Part of a small language model's weights.
Architecture: rotary positions, value embeddings, capped logits.
Training: a variant of Muon for these matrices, 1035M tokens.
Each number is 128 + 32 x the weight over its row's rms, rounded and kept within 0 to 255. Layers, rows and columns count from 0. Numbers have three digits each. The size before them is the row's rms in percent of the matrix's.

# layer 3 MLP up, 1280x320, rms 0.125, rows 867-973, columns 64-127
110:128109083094155120114164129123157134108166120144192133180135115134145152125093099163078140120123127113078171152086127111141131083181075118125127147157143144148183118176129080176098107119147113
105:171188159146144151103123124089130135138136133119152163124177145102180141119123138064126122120073109146144129131104171130158150192130165122094127150109127108097170182124122112112071172033054158
099:145143148155171145163126189179189110160138076149115199155117168082154122139112108138097058025127156161107135089168131143107148056049129161172123173178121152126141101048131129168107124173115136
099:124063149167125144069143169120075114131134145097124164149153112135101134105187135128119137119129141156113104131140158093154055086064159100109132136123150079116133134117139090107156171157131189
109:121179171149083215113132156142157144125084169085199133105178136095168101154158144165167156184151092136141108137167140097160084154093087151134105124122143110074089138190110084155052127198107114
113:143144080124149149067146086145146114169176197151130119149092147114169111143163092167091085193152055172104110152074102119076128147151137087158153157101177126129153159073082122154148141137125119
100:166132130172141111105111146105121051140120180152151107141107131147131117161148138194181102110144114133089135146162164108064106113130119168109110128112121138157146161053108166176095172123134101
104:178142153135097163114153123162108122093149158162126122099183109129175070123068141037170164130095136172119079074144157181112138133157095086179092125083127219169125115136167150128141104142143072
093:146215084184159116122129109120152137103143128201124125158162135155157152185168104154170145145078120137173154147152214110149165185164108137196158054111111125127113101157125094073106101089124111
094:189134154086195083127174149122161093126136168121114142074133130153095155063117124102120156129099129065099143148109106124117181082142131104152097098130107155188093157090122039169170169146160187
101:104073163088083147148122144118124124111197119107074071139123136132094107073193131123070185088127106153079136157145105157150125051116188141103065066122148135106126150154048168119134142098167100
102:129140114148146146195132028106105108102160197105119058121105114072127118123121179141112140150114102140106136060065166111139129163106156123079131139124130194153115109173116148155070117119156130
102:171157091148095155100077112173174120090138165162090195129142147132117135134193054125119116142097127099082120121180177056200211097127137103118176050143123066129093120066113108151138121120186120
101:149129184138153115138099126148101118123131162141092114141172101172140135152135132155134189146105207129156128148144174087138099190142137051185151057098160144167131116126139135113126118151125156
093:139098158106146112085131138178150131114121185095116170132153135177129085077197085119180089176126131118123119120112164126178114165103104114097143083071122108103178078135169158122112155088110124
089:152073131178223118124110115098102103175156149130132134162145157095162157103070114085103129183123119101170089155177162062106084106068174178111101093183125155106105121109118155059145087108191167
103:112115136142124158093118115114120150184159098137147139178126139107177168089119090139134135120120130152141098134188114173112104138120086171125090141080117182126098109146099140119171080163188096
098:080150104153144105128072146111089109077177122118088129080112128060161149145071097074148144149172122131049159113116129129164131134103077096125185194150150137143122190101110118162066172122142146
100:113160117118167097127126180125089141108113161137107128113121148138139123110113158081206164099069089145151144186164119089118098180121145162134053153112117139187100137085138163179159093143058144
098:124177176123106121113133133145135123150191048130125161041134101155156070115157126148179138112133120102117102136174114100128131106119175096130104121098081168203212132142096073104092115128146083
096:100093119129141146063144107111212090119121081131151105133158106144080111124129184179151144088120087144134176173121148144196117135129164120088139126191138141122065190146172132141130091051144113
106:114109153155094091121184079061129179136138129089162100101140160167103138075142185117169132146153188109114124132088121141150133128153136115149185127115108122126124167150151097109122149169086143
089:114099175149139073100084175102141195152055099127129106123125141121157119086119117146148149176076077066145111161084153143140135146176167077128124083158182148106157120122161160128133119081141143
100:126145152098182067089143169098097180128173092140153133125136106112140126132176084133097140095062139111109137087049139119159100165129120089091101167069126140106141109128088127124119116116152139
093:152112091135126085108168180100111117152030142112186156197166124150104071119125135137136177131130113173125151098196124131144168099101098115132115116138115127111140157164109134161166148126150073
107:172079123100162183185103159081115143132184108134141147124125127124135174141156131122108154116123146149117106135083120162153147179141128156142072067139040106085134174111147174171129121137125101
095:130145133149111114126150153174171135179148152148102134132134137152098123126152106094125117072125104130107090188141052094145103118156125121107076127144162095173121079136114129123116125152118135
113:129089094163149144130170149122071159057124087144128159140153056137139130104087178110089164125106113079132139155149102077150132102101161100120114099132150104071176125116137085153126100108152126
095:154112142168163211111098127086132076082079157147151109116147110123088121104116129148081205084116087139097099161137130094156089091106129116130126101163132170049100151146114117136059089123167160
094:116136126082113073104168094101130111079133139085130142134145139101109049099173105142128142121145135148084110209133073174156138111158178098099089137104165119147144094179162175111143110133156093
121:058144143158159189132115142164119129125098101138138097110167155161159109142132112105141115114115115116096110130138119141141095136122084173130085160113152182112130153107149127148168165115156093
107:098120107169095091153129183156124116143132110127124114112122111135126145130184167195133074151168139150112142108112122123139183128118184108159115097106196103082114171110109131208049137167137138
104:140101100122122135096105122067138083109103089130140184112153088163104118100100199128105115123149118127141173166151115091107142187151154127087208116148131160083137144105134134144098154079142123
103:155118144135161098169152129107143137137135120116107167124120212151103067118124119117131170080136121140117197158136161154214178063118153111109159135150124119117141127182125133070079129133155132
101:087129190185132096081208164158116143124145132106035140154112154118123106139109163091113157117139096138126137087122129087053210126114129142121152110099161202143134186200108129154101160115137118
094:099099091173072129108099109123080113106096157113153134143141115115137068135188124112113127059144118166107144100105134103174130144102122082108153135150089076152148103094128140081084099160139109
096:107125113138144142100101130117196124178106109110116148151104138116124158144175092166064130121124096097124151118199156116124176177111151117120107106175118134117126128109103132165152125117139155
106:166147102153144141125122092143185118137184119055150163105182134121136182078132120142155109099100062178112165139134186133091087086097093111197141133123109090127151112144108141133149100158098129
095:129162080130121104063156095081142107092131133133087075139171116092114132155123132121137124129141096102125170054096178106141089148133177119165141121065121161128108169122123151146124168182132130
103:114163124168102158149124088196102125117086090108157097186176121128125122139145094122124121134134177152075067154108098092078087066141183166069159095137135095120115112137117124147187094217113052
094:103128117142121086082172160115220104163142096169126122178132106080169051143172080063129162183129072195137193144144091111114123123063084143144119150124154139145099143143089119122167136115094134
094:116137130116117139159103147071103133177178096133056125134169112108101136167109128120135173091108105120107114168160182214135179137159139140119123097145159107155188134141117070130151088075167141
104:131165106109099135106133112142162178105138148118131087085086072104093087111149144121133142166143150120139138179076165170192110132148105140173133153086125145126150112121158141099060134102120133
100:119109134180127155100159157109066164121130084078103134065143139102123097141125098148135129200117103129186123119150106190083111147109112125138078153147147148178157088106149043151200155160099099
113:115167117109142102152107134139145134033098110114076145152119086068164079118142199123165124067038135108140121176101131050137127100103109145086187110141106118152103171125164124131120073129155114
106:144056210109182155103112135117102171210130187147105092152217105132167072093147165101145136169205218134202187137126179098112118132132091125083166104130127086123089082121128125153142096071139116
102:080107104143191124128090097149086122141115142124147134174098136117144109090169166113117107052081126193156157149083128149146115142121167091149138117219167106136083114133083129177085122138150086
107:120074098094078118088150101123153119113126115101113141096136148153138110116115136061135115108140155166121185142194194092147123164138048082043151178086166137124157158173140203171105110085119071
100:176124209117130150194065146132107175057142079147116141144189177100126098155107119124134121092123096160161080107112179124120105150124104033112096129132147177164172113091138135156183068158141123
104:134124142120132117170124093101191088093131095160082062158147169142139172132082110141112165141185153140163140155118141159139089111127124163149045082151193198128124234158176110116118072148113101
094:124066115211117115111131183165149098161116108122184135158191092163088119116173167124105085097130104092098114093158165092101146109124118150140106197074085103115119146156085108058150117139144137
100:162096099151142094087104119081181106213154175112120151169128136102140085150122134118148140079184193147106107119083140103170136068147099166160119118109108067115095126160175117116115113127151168
090:116142135135099085104115135080083111168150109078125187151079099112174092116118088177161166106182135143110133155059144131105127123069161107152094057066155117138181163132145132091105099128130095
091:076181141095133125135157118134105110174102128120124094145179141225121120097136083134141132156179139121160169115104137151157161098127094054099134140087203179108112162080118115109151145138181138
107:179200127149129149105202100159073090123183088074163187080095132135153082130181129176157115149081200110137117123101157191110082159133138156153192101145120189124167065175092102169157182189107082
098:080111113098105140173116143148083086106101140130193135162101089072158125140158105121155161180082140090151121139111091071135131131104117122092140080152168160119124114158158175117127133094153159
097:115101209118158152096159148138070045104106118136103154147159119140089150099151165116108125163143166088130138176182134095094087102170077199212117104140157146146166099085125098117129166109092061
088:156115098115145167141140098105134137175116126124098073159153155135150122135122131115132133137110201148173144133175108119157152116141143129144143111096154129079204109086111090166130137095103145
097:152086184119122130151116157105096115071133145081053143167118159130164103151124068078119126126189139185133170152114109130118120198143111114126123178160064166160149175087078164158142079098122132
098:146071052105152133132101092082154071181184127085076141115081149070142090146073131130153104197144167118110170110076122096127139099182120117145154122164110100146208131183125123135067172089197152
088:155131149139081095063143090150105169119160147127159132107132098146114182088117162135119134113175133182148119134145127090113111077119113136150096120178137098134162194110060140053106099128151097
097:160102114123121127137055128132106180146121163089110123143153161136121163067163139124064183138068130136093140092130155130135106128182091134115140145161138138135180159152128080130136139122108216
103:137172137133110106140169115131149112125138116104159190110156142150193107176190229149112131135185121143106136093095144191141165145108088140142143154117101112124100169096066085141117090142096061
103:122130134100167090109168052081167156175148057149146119150161143178121138105127135149081149080114182135135108146130103082097133120096154128214167178094118144118179126136153129136092127147173128
108:174142113152098131090144145192169105176113114186060144107120156158167107108160145107179100128117168122122122161085141172151155067090184147132097143142131117121075140147097160154072088138163125
097:146122111130188124131134168145066096099159097121166168193164110146124102145110132151062114138181142151150125150139144087122146111150176076167104116144098113158129081089153092119128133138120138
105:075078058168053132125094124092097114081144088167123141133108130086118130092109112168094166157122082144106108128117101123148136139179127086087095069139144142091093148126083066138157139160148095
105:107188147162126187118151140109221174116131161136102131148047153153163150125103171093110113114131135121159127143073135093160124080100116098133105119156117162151177104111120147117149187134079090
098:099141156102110118089125171134137151122134144162107107176124158162131143110096148112200114142162123148148117115157151109089078151132113071143090130143096156162188136109043150138106174140161109
096:107155057102122104149142074105124109128145089133173183182110107174129132136108194102119101181099151104134144139071092135118151182083141087150201040120172076112172139102157105081192173092176111
104:143107166141125117116112132145121122103032126119108148073139098181174085151120119124173106126107109153144070162119110139114103076179132108177137099174128164120099156090145131094184155114128129
097:064089156110085079109133188131152134137114085146150125110140136155116130173111150134085108123110101069149049138144135127140079170140147208154144091120145164141179161144137143124129171105128159
109:142182155148112158097121062089121179097132138144144089183147095096130173101134147115086103157115130149193131129205094167126184131141168084148142106132094195102072176161119089161082112086123094
105:155092108108175144099122141125101114095131096108112130107076073190133076145117120112143092131178151139131165097177129104097128121100117125070126101227131155103108105132089133154109000141161132
095:086150116119133121094109153086161147141135154094123130150150165155132144122162131146117104176140144095134082181151164123096152072126207136073172165156145125090103219174107141126164180136128129
100:117118151110148092141070182197119145175173153139139155135122178084197128161087106129140112156132142099113080165157144144165118154142184082155082186140152112089162152161109094136103134142102147
103:073085102137109137127165111139117116142122056087106147110143077136118176059110163175129149142121133154126150083141075124095151116138121137087084105214137066142192082146140107149094154126100134
110:171147150091108088116092139041119141091047141094199127084200138177118098110159186159098131085104126104137115140136101160164055114138168125098165086143072107129122140101160098088167097146131113
102:153062078160151140111068081153138127137151142118083180131188115135122115149126145134122205087137110140108133119141118122117175140119045098172130145115185111137166108163098174098149120106149136
100:202088118045144139131108148171119136142120096182172107117166208067135101126140145128190099148148076195092143065178186096148143102162112115085104146085148129100155108105137169151077159141103146
105:162180097131138078167131139139117098134094130103119175186141140153129103161149138105140145159163147142119118160107127100085165122119081074114137082143130096094156114057130173115100054090060134
107:111099173142136056117122159109110084131077102101107230143141108170086103107135139126106215119183137082164128124101097124116155126047093125130133128156119065147087142159117125098130135104115115
104:109143151126138164135124092133133121146097118114100144120095141117126084186082114107127176079164153075189115078147149157104148098139112103150142088078152132112152151099187148147149082117102141
091:133090168150168069088159174119122178145142142174072128166135098145133107166133087094127149096095109053154091140157144120082101100092043169110073130114194161146089146134165143128083148155174123
094:121062183152155099134125133148173103100157214062111163142203129137154134171123193107161145176155071138140181136108130151167122119051152102172065151180148070114170129091130105114150096138141127
103:150117099095155124073093131143142188098134149085148183080106128137137168158104167140145055113065138151121096124120081115182147077089121151032142107132121084092154109094149175128167147084152125
095:209083112114104071139113124119156101216108143164155152111175107133142084106153106141210132136184120185108129119145171117080171117136115129074120136098148078147103097111087122136162132161103128
102:176176120078127143111133127150133109147132070140175124112116157164165098135109122183114081156139128203117059047113200095145094087139110060172117234105089115125154104129097117115161125185143136
099:138105188097146060114131131140160126131148112133115115137151125131109102151179100141097097090089108115136143124186142125111116156194129115093106133105189135088159215122079169146180157082082145
096:088158190138148096199116168145141157113101116137098147184153110157118109113196109101057113109103154069152113114204076103134118153148158151166117118136189120178139168151157145141123085112161176
100:103080186066087060107130218110084115159156148163051113138155093101152160189118130120172126062108148111139119158085150063147133120067145130099140139139194111067139150188102089125125118095123102
094:111190131075159152105100173120151130098187167146122097114096158123125134126121143141120153123126129121121159108111146104127160162135105128192081141140108148132083127125160173168115105134082182
101:166142137160088130149120142129084019152155114129132096145096121088169147109121180153108175153124055196135218176185086097132097063152095130152165105082103114182127096161122153141149088171213115
099:130099154083152127140090141106128103093077140159143152151117147114178139140178142075091093080121118142179108141136116086129140139090119114096127091116147096164122119102105191126116137106179136
096:126108089162109126143191112122129117080155105136154108113107150116163123138098142153169136063157125093209189103127106116149192053108140118191149111134128149139099119128161078102178103125109114
092:103113167114102143101131126136130145150200156166129112148101105103136148165138095114122124133150111141126124173086170096086122093116134115173149158183150141182138175052178100197128094123121153
080:148092137137174182170117105125142136114173143091165109125135133135176117098142100123112085073163092089119079123174129121144157147171179095148155163119162159111084059118159140155165118129118130
093:112152134129130124127161138140161155106118085143111157153096072154145142119128156150120208148158175109150122146135145137106170123113142103142145108147156167070112136139088092131113104125117161
088:132065132095197103119193150116102109152207112132118116156090137047149125168145142111149106128085179152128120112136116133182164121138144095140163135166091108075149132104111059135099062162153169
100:221091110107153127191090147144077183164155140195073129130124129113106164157143138140190099139138117146097119104172136090126143069152079142142148164160163110161126184107065131128122141107163110
116:184166154093156074125203153140167127116121132119129095096119139121121112159103161124145125132050082131206132161107136108039098127155178091120119118154091126110208209179106159074140095159134176
108:113118090145143184138122128103215139142182199159114122124131151127132103133147098101115110135121123142171142106170118143126140157161123109161131113140150107114131084178134063137147133119161135
105:106151118124131128134168080108140080092147123127100074089150122107133138191095166161075169189104135142126155147118201175120150141120113121066135163145144065098130172107150077159091128107118103
111:095138142123142129143089194131122066134177126169117139174139144150137079169145153119095165073134167125155149185185162129123123139098094081125124143168136144087144150173144148127078044168124132
104:107145098148160144155125120130134157189229147194185099111114139141156145143159116082136123110111097150108038080111135168146085175141188150154077130106159124063168107119125150171103111138144054
106:165168111114106117145123168123156113105152120086019171166148081099113104111122131167121164109143128147127119160130115052092155122107150082152147104134138114154130165162138102196123077079119099
101:141139092077127102146119160097184067113104100087064092116199207119159122143111115095123149144134147146086130138170115101149079110132142124129110086098118156157121126129086154102085174125151167
# layer 3 MLP down (transposed), 1280x320, rms 0.0305, rows 867-973, columns 64-127
101:093188110136088090098139101121099154159207152156153146183085152149134126137103081062120093138098090075096110209142090087143149160094077152184132120125127134148165112139109144111134134159154093
102:122111136112100099143180129101135129156088133091128085144178111095145112100126120187064124099103124063113142099147091139069103110135164129118104052105117129140195191140112135153096133130114121
103:151148133234111155146144114165131082094158132158143118134123115118145081114109141120112102119109114120168141137128140107124105113104109111072138158188125133160094136105151145121101140094085092
098:126128036128141082169171124145127161096090111223093178115102126146165165163151157125189167132119121156096072130171164140151133179128125163159074096114081155216172160139114107116095120134056073
106:109162080097124114156110116138136153125120175150114159115064042094179168118154166170095143177141153115079150148146084105101127149157081140137167149105156158127134136108066134161118135162146121
103:056133156125112127173118197143161112149177119165141151084049078087132094131103122101183117099114051131114129134087136115122125116133085140149084124120086128137126145124126128111122103128092147
100:108129103115100140116146098133106133130152155124107148138083129142130159139041166156123172092145153140123143151117154171100168165109116147145178126161101180089067148143183151171131137140153173
104:173154149103133127162157116135075126112119078111142113138163139108139110108126114112169090109134119108156152109119141096116186135167109147144124123141042123139142066077160181124131200096159104
098:157072164150079093146163097129181133152146151126175190084144118116138180194111144177163090075150127135085127093130070151133129155179146167117145165189082117083113044099116135193096119082096157
093:103153130128140144088040198163152065077151080171101160096168119149141161175165104111182094095145156142140110147127119060157097097117128165146152125090132117110097197134150145067096160146100128
103:134152208154136178094171142121043165106214094130110130114108146141163198146180119158127136139161105135095131141142134131077161178157126143128108133113148130105088090125140131138144139126187139
101:128130141153076069127154133124137161102161128153076076142071127122129133155156118129114138139091109075183142136105105122137173161118093118199142110089063129082152132102169078095140201146114133
096:087158065165116094132158138155168148183118106139130131159158125157090081157133139139163164165120158109097178105108116193100138183113162165092176073073111153161124150153075092148119161143104114
098:105121125140094114157173143166092123089133143145131147118081105153107165176095118159170158113109198109130117100183074165149153123146166136158121071115153179152143130138123137154143119082130046
094:139085179070122176156141097146142154145090151118090110126083103127149140146095140098126091129137148126094162170138131135112116112144104205120146058135052080178094110135141149082131113057131134
092:038179154116111229141135099145122069148151144190135131085085113059145134146156128083053139115114133184130132135122132122114162102109123121083148152083130121118139156085166102150109100126121101
095:144097104085135126117152147118144183139132143129194114122066090102168083123122152147159116086124142108157151141084094166095154144174069134127157139135153134087129187163123108127133108123136147
097:165186157101171127101136109107129096188143137134098131083106072106087137153081158154124084133029134115155110148109140117127179161198143090153140163105142135132130176072059126157061151130085108
098:090165145076153126175129124012127112100115182108095102107097131089122149104107159128110107150102166141167174091090126100186120093105082114124058113150124109089105177175100163098143136159086128
099:076091106135126150153116152175152110111164065115123128142145116121117108105137187077124166122131140161111093134143140171095117106105136087144162106153128128181166090156146150212162164134059147
100:126108116070104115164198149143072140115086153110096116117066140133144201113138112062183142103145078089150163168113092164175146157180179185098108093137104122175126161141085173091136140139088067
104:174161103116085169115173168188116170103164154131128189096099112127090166122114041184128126140102143155134169125120171102199112100048089108190124152108128116074077064100156158150123156094129101
091:143230183101133106104095115146108134113133077138183096120120073097146160143130147159131168143140114105136137109144082136137098177120075124164191126102145126129197118148154176133106128146110077
096:187121111115102093186084124150121140125123216156096149092128159158088163182069140082132061164101147136155138111118074136135097107129145105112207077145104068173089197161111090098102100208117163
100:163096173106135129157162101143047131088102150119104139164110169124147094217109128130178139112099136145091111069175101067156122202102114148149106131165126094089172154131092102155083202122128071
107:176131139190162167126128143149143134136121119124126096175166096103102123143164138137159095152119110144162115148159139119076128147133103137095133102137044154136091158137114164111139104138187090
099:147128120078142084141156113101092072180169107128088127147112155106110120101076091159104102136087139133112137077167105139139098107197148123075113147082119134184157098141131080096162188135159155
108:155123107088129139133080119147094083091104138136125125135116118067156160171128078116123218105151096115122073137108245149116112121105155130110102093178121095069066099110104120155161217095144120
099:191128160106133130123139156091088174106123088112150103168128148146113106093193100148144114110166068067100093120119185100177073087084137118153195203182159111059133149075128091096173082101117127
100:089159065140154070145087199150153107093175160196133130142132127074105128138164208089108160143078155087145141111140167045170104088127111117097132073085144106136118123105127151137125139182053130
115:071076161156132130196178128179125156211124100137180052120174112132140178120116091114106124144150078141075115155132123074134095139089104135109125136139099205146117143139096099076129109146168109
100:142162102157097131142162167180141154089125098115127171107112110168152129139157179130118145119151208127129119140144153109123098134144112115162103099081104140122101129062131149142108144123122168
103:135125127126142107174050140139102152180155147031159143153118133148123195162081122135141148171160076071096121087107159107156157073117138119160171172146125159126036147141127107099120164136090120
102:102102196108147106097171094148142133124133145100112130138181141091139113169164096153138124126179091124136094154074147126147099100116133076110127127107147133155098132119100085116104134121162153
100:142151135112095123176106133181101105147156114144119178129064110064114108106203161160149099144170119134173111079152084121150151148137136120089137081105146165103200179167067085095089121148126155
093:133136131135175104143121128105176118113099132160177097074076141141138126160163152145177131106084151138098116086137078127110097089107104115146124123136128071112092140070154107072168138098089121
098:108180168104161149113139112104084187142098083115135152140131122108136116159108113180116148172094115184131096121133129098169102148178192155121047156113130120111158130118090121104148166069164083
109:077100118159161134156164102130079156173082088066105144129109095150139079147103218135117105151132148147152130146153075090153166120139192143102161141168159120163109156119201153101089111161113127
094:104129149139124160131106091139089081136170125106119141106099097138093215074116130072078151181142184152097099112149133151135095084200159132074143114153127079192141090084172175103050130147115142
100:213142161133116128134154096129079198141132080143142164146145120186109095151122108139174150101097176178198107159131126026089135131131170120127118087117135154130102156168149110108188097136160098
096:115122136112112180160089192142139141111119141149125144181075124100098122147149164153136167104107113103153116114082111099144105083094082127115076118146113223081129110135126074109127131166129171
096:122093119129088140150121056139131111120112082175129118078105124163137151113154113120142165125169128100153089147123076110145069139182103091175135109154100119085169194178120142115201199096154147
102:202069136076068107203148087083099172105156104076071111140147132108099107164111081207113153121094166173099170112183153077144140112104127117175181117134146135113098117137159196066104120181122139
093:136149151148103074148072136155093116118152151095088099107134087112091117150128131079172132151157077140147154149126179083174122125155161134107111070122100141092095131150063134149139102111081144
106:125069128136155118166094026149120113095165150141093116146100145087112108103146113136092155128124132163142094115162089137147087177110115146122170143127120148125154077125117171134134172105096156
101:145164136092164193080119129110070239110165092070152069114117140077160068137148128156164107087188173089092135115100145177121121110157135097180147121136096134121177083152112123149064143131108120
100:091091104119176098146131116121107169062140133200142094127102075088158153120106093126122125182137118137157135109050136123181134104063141128086224158071130090169130083114069148107138155133092110
102:178093115141058150171133132126107167151163167118086126137139160174136095098047137171110062145143137142165133122143135113085120126083143147097141119105163119148151150101151156110155081137086084
100:131107111110146133124176164136141145089056105130135171192144111179110121122162206148153132110124092146087146152125145100120181145146102085108136093101138112169140120165096112124100135111104127
098:114122115123169185108117123080186103160136134097152152157055114059185093131167124101145059095107162125106089166113147112154108133069166065081116106122128160166102155160147087116171026132104117
099:123169076123103142147112177126080116124134118104126108127114145084113071179138113154152116080135103126159136166180091129139146138187151141137163126185081112152220119174126128146123147108153093
102:136124109181073128141135135159134126107153175103115140159085163081073082134099126170084085132103188157140104112109131131163073159156101114103146109113168143113132073166102146103139124054209051
097:132105168064126108143096119150078143135176131173123126134138118105126045165095130170129093090144186133142104137087136179073058114109086124088104179169079125125075127122105131186143130102126158
092:103124127155153196122130170111131113138160070112141148122123184111120103116146132091078174117184137115102112144131142113143098142135101074161114132123156131076069137102148136190133157120149127
107:180147070139127175147097110134137164082122130126159137079133138052128123155092115133156125150150122142119182129118114125140174147162114120139111100191098125122173078113119079054128202133130081
099:136126107131125074075171136080095144142120175141160174114097131192110139146109111160058078078099110155107145124127130113079091190125162133190153164128138095114102162139097112150105159119109074
099:101080161147151148117065087179084063137075124114192148153136092148132173114217133108051177164099132076110165044091085139166110130214146167158169077128131138134120137141094134117119143164138154
089:099141072131102156183186093156103057117170160085153034099126115143138175165141178149104145171102132089120120166089115082092114168096187169106098131077123146119168116047100144148159111161118122
098:101153213081084134114179066140133139099138145129120135145179121148076039153153132151153121143116095128133126145124073097124127123119051137101171142098175143089091139151193172076124147149069139
101:168128124173070105108192110116150123120127134193073105155080159128092068089103131174202121147136136121114082139138138111075160134123073127120071141113085169127136128109194129158124158120141125
090:068158154079142151173145109161159159098161152193141183132044191070144124131156129133131125140115128161143125157130126143005140152099128124140088108088116113089049204141103145090125095104120138
098:141160094172115153139178109192155076144099124120153139066159146129066106104087093151105086138108143132076144128167166126090124118115102129156136105111102151132094132107116112158139162054156091
102:107162129108131118131131088177139077179167131150120144172122141126140136135115160165123131097077162132113137092152180156117108152070096101171102161148100075125134102102113117068117120149231115
104:158136195126162140090147130156152083120185104149121120113123172112086182128120140126095139108170070117071123112102057109114106119166139159146099084091059091117146080158144124151111133084113182
104:136132140106091154104139136139137124105147111105174135098156171130174091180089041150129094104131142043180146152105102180065138138157121222115146097130052112096102143124150110149142097159139110
101:104121165127071110135097131105126130084112085141085105130151133146171135097087103157111102091133078058105144148102161188111145149102192127086158175144129117166170159142138112159060106179121126
103:197137130080132135160117134128107181088133126111124084053154092145156158118131135138137133143086066107098141145124108154144112113171129202094113068132148136167192135153038160115137134169117178
098:105174058087125109163107105131029141134142156122116114114029179117153115126123094119173116130173114109127130106130127165088055116170078125187138141085082195120165113149184153120152139128077140
099:146167121054165109098108131090135138122121143089121118118131165105144159116192148084156142142098129153121108132172137104104075127139128120119123101063121147073165162181138065098115121134095167
098:124156143138134113190102079126104121160132078150118109140044092070051156121097123080179112188090126118121197124105074170163135169136167154106111121163105104120134121112098135074127116156129112
101:090160086135121105170120151119094100091121177081112142144127112076168156126085114132186094141141122118068132114132129043121137105169099156098157109182086152150114135124094193110057164138116085
096:140112148082071114195186173138091200159159065106101128106055158109101152162075076136118089182102118145102182130112110123094138186113128157130108072163123151114138127091118079150124186109112137
103:114156127136096161082139145136136117124182136129104118143092184088119150066154131157123109111144092110129130122119178096130097145079165161131150187171073157150115172095072130133114174164105092
102:038104058071171086105103083156153135110194126129145121152157164139153117151127148144134052134127124066145045151115103137158125123100081085142148137199179122106177050123103124115145184179097175
101:103159112101114120150122156118124082119116097125124076080171132102158152148128129109200154127114116076107088036173129071146156138120137187079161142074107178143121142126194036161107111105108108
104:160154166161089148110208160128087102109099161101109094101081151153173133095093217121113152138105129152122076089104129162161115143148107055131095197095151147129096129175077099099107103145143086
103:144058130102162153099191186146130107098126131137082101087085157112048147063107102148078095080087129153148109170124115149141107140155161148121056064135108096154112129144108206041114170174130176
100:154176151065143159111155046133139161168094175131164161126132147111137122117158087090119108098084152129157163125073166151079121084107117101059126132133118087124136198110187103133153183123163066
101:115123074143060157105133145083098105098095074113136140188124099135112175120092113175170112117076159107153112116082099128125168111149135110164116159171093117213085107138106129168189155176153159
098:184142125137144147172077170093156136176136172174132105117107126111137105175136108127141117119195118146122119056172172089181200122168134081133129147153139096120142157144162161161095216107133156
101:101119096118203109137116090140174174176109204100104119130104138099126105124066144116157142173125139110082109113134091196139101115088094132175101170133148107101120064124139137145125178154167130
104:122136133130181134117084191085167206093139137103110105143121083110154095129130125125129109067126186136065130130152114142131101124143165135164154138151157142116206110154118165120132125134088148
105:161069081118087134130188089107165148127141096135127128179159162112126135108159112130171169159158126131085110155102150135158113154088115127115148132172083118104114225104109144082111135129130132
098:190114144135091135102106136144132105142122117164155157142151144160117132071145101123156127157112103163108143110107133092148210155101198109159136065131103108096085179093065142132116104114037162
095:131084191076159151119136088129087128105076177143187143108064174121097126158139199120083090176137136130115136150124166156107164157079155138149142109094140119047086081074105104066077112094146110
105:062103160073087131134146090109116139127148201139095165172147179165180165085135128145085149168174114179156100084129161158135164123133115133153117122157142143092099024154127073153070159089177144
097:141090142124106132189151155102128166087116154130125148038152132121158082126084045098170158107121145170153061092090138134065163192125130116067100128156117067180102086117142138162146124128146153
100:128097144114164127125103112201153095116096115117123147060121168131119099128186124105125174085110108181145153185114142132079114089152126091074106151144135146132086154128154109153126108157107092
100:133162140118067146153114157106158100192088141088186142083132139048132165097136192095083149130136162162114153133137079164112182055173205086149093075132089138127111118113117101131109147151112174
095:120136148167170121088178144103127083142210132144108104148095093072143095146085145105111161176144150115144093071153165152105138092144114122133120128067120179140138084103141103114177091084101154
101:101172122077141101148135152141144147149142173146080156188116088140120167131092118132105144124138180158107116021129149105110123100079128100159078116109068161119143124138117212046192132129112192
090:186102144169193142127093114086111176135125124064099130102119130152143169115160142147150126116097147178177195198181182096132129122082136147017131046075097119139147094151140143119087104171154112
100:142099141148101162155174136083142133118099129096163098133206103119106125180161030153070109103067112154131101127128104114117115133132149167099100139119101143107134158156114116117093124117118104
098:107162108108197128191111126086111090149134165097094151100070231088176148081149175077122108147146108120094127142150107134117123129142129143196152098152137091152144152117156177152147158131165140
095:114092138132104163142116113100159098064100149129153131119085166079123154103188175105152167116083151183084104185174201199111154098138167137088098074074130118133100159131085132112136163137153178
091:106117135117155127135146107125105161160076093158138146156130126109138147136095168102132146160150181193120128134102104109156120095190081141112072117113136129145084208146184143116132138061074171
095:133117097147096124125203138111062144171162089149136099142059121167169122120088144122082137142185134137097157111097146086098119085191112107124179119142133095081067120122153129108068142143094157
100:098131097101087169067131119150138058097112136158184105153136131146115194111152141186123066096077112103094171155175130128160130017120141132088106079087110149083112192091149111104143098098107218
094:141146150142122140104067134132107129069150127153123126173172153176121134104106103152101154182137099133131116161146185150167102104081050112154112097115125129166052130152193133090111166151056052
102:139183116121121141106163112172068170143122100133074114155115169069075129160130155151153125133153128042151165171070142088098127125139158186198123078130165162147074073145135157105113171106118169
108:103134172162118112152104120187148125205149108180138110081180112047061137133122079118157094147164089100120134148148112115115104083173178176096124075162126122169171141125199176146153141184083126
101:051134096132102116098185137130130138127114115200146160109096126088106159125097161162147151106133105151168173156045120097127122177130170112102162099115098123085148126101138168202121099162118146
106:126102185110091165161115155104147140143104120149103064111157150181122198124093108128080161087122158121108129105111102156141160112114112167170120131139074167096105102081151146125131142172093120
099:084135122056184137160076144116135073050169112107150132135139147162118072143094075164166143097104164109106111115209157123165156203142071154115131124143130100106132158076137149144137117106100081
104:080122112148203145149183102144105122105114131136165148137164138089105100141137112167131130152159148087155123090097115097141128118116113110109094133081120080142069102107171151144148134134161075
103:112071114155148115137155107137165149117147080116121134192115175160139128163120130123145130159121140057111179119138113137164106100090179116156161178089103089126091093133156127202127080148092138
100:172098120061111164122090162069153093093126169170142163121169144122109137174179116124091138199072117161188194106153118098173136097105145084159095126084139121163189125141070074171085123131115111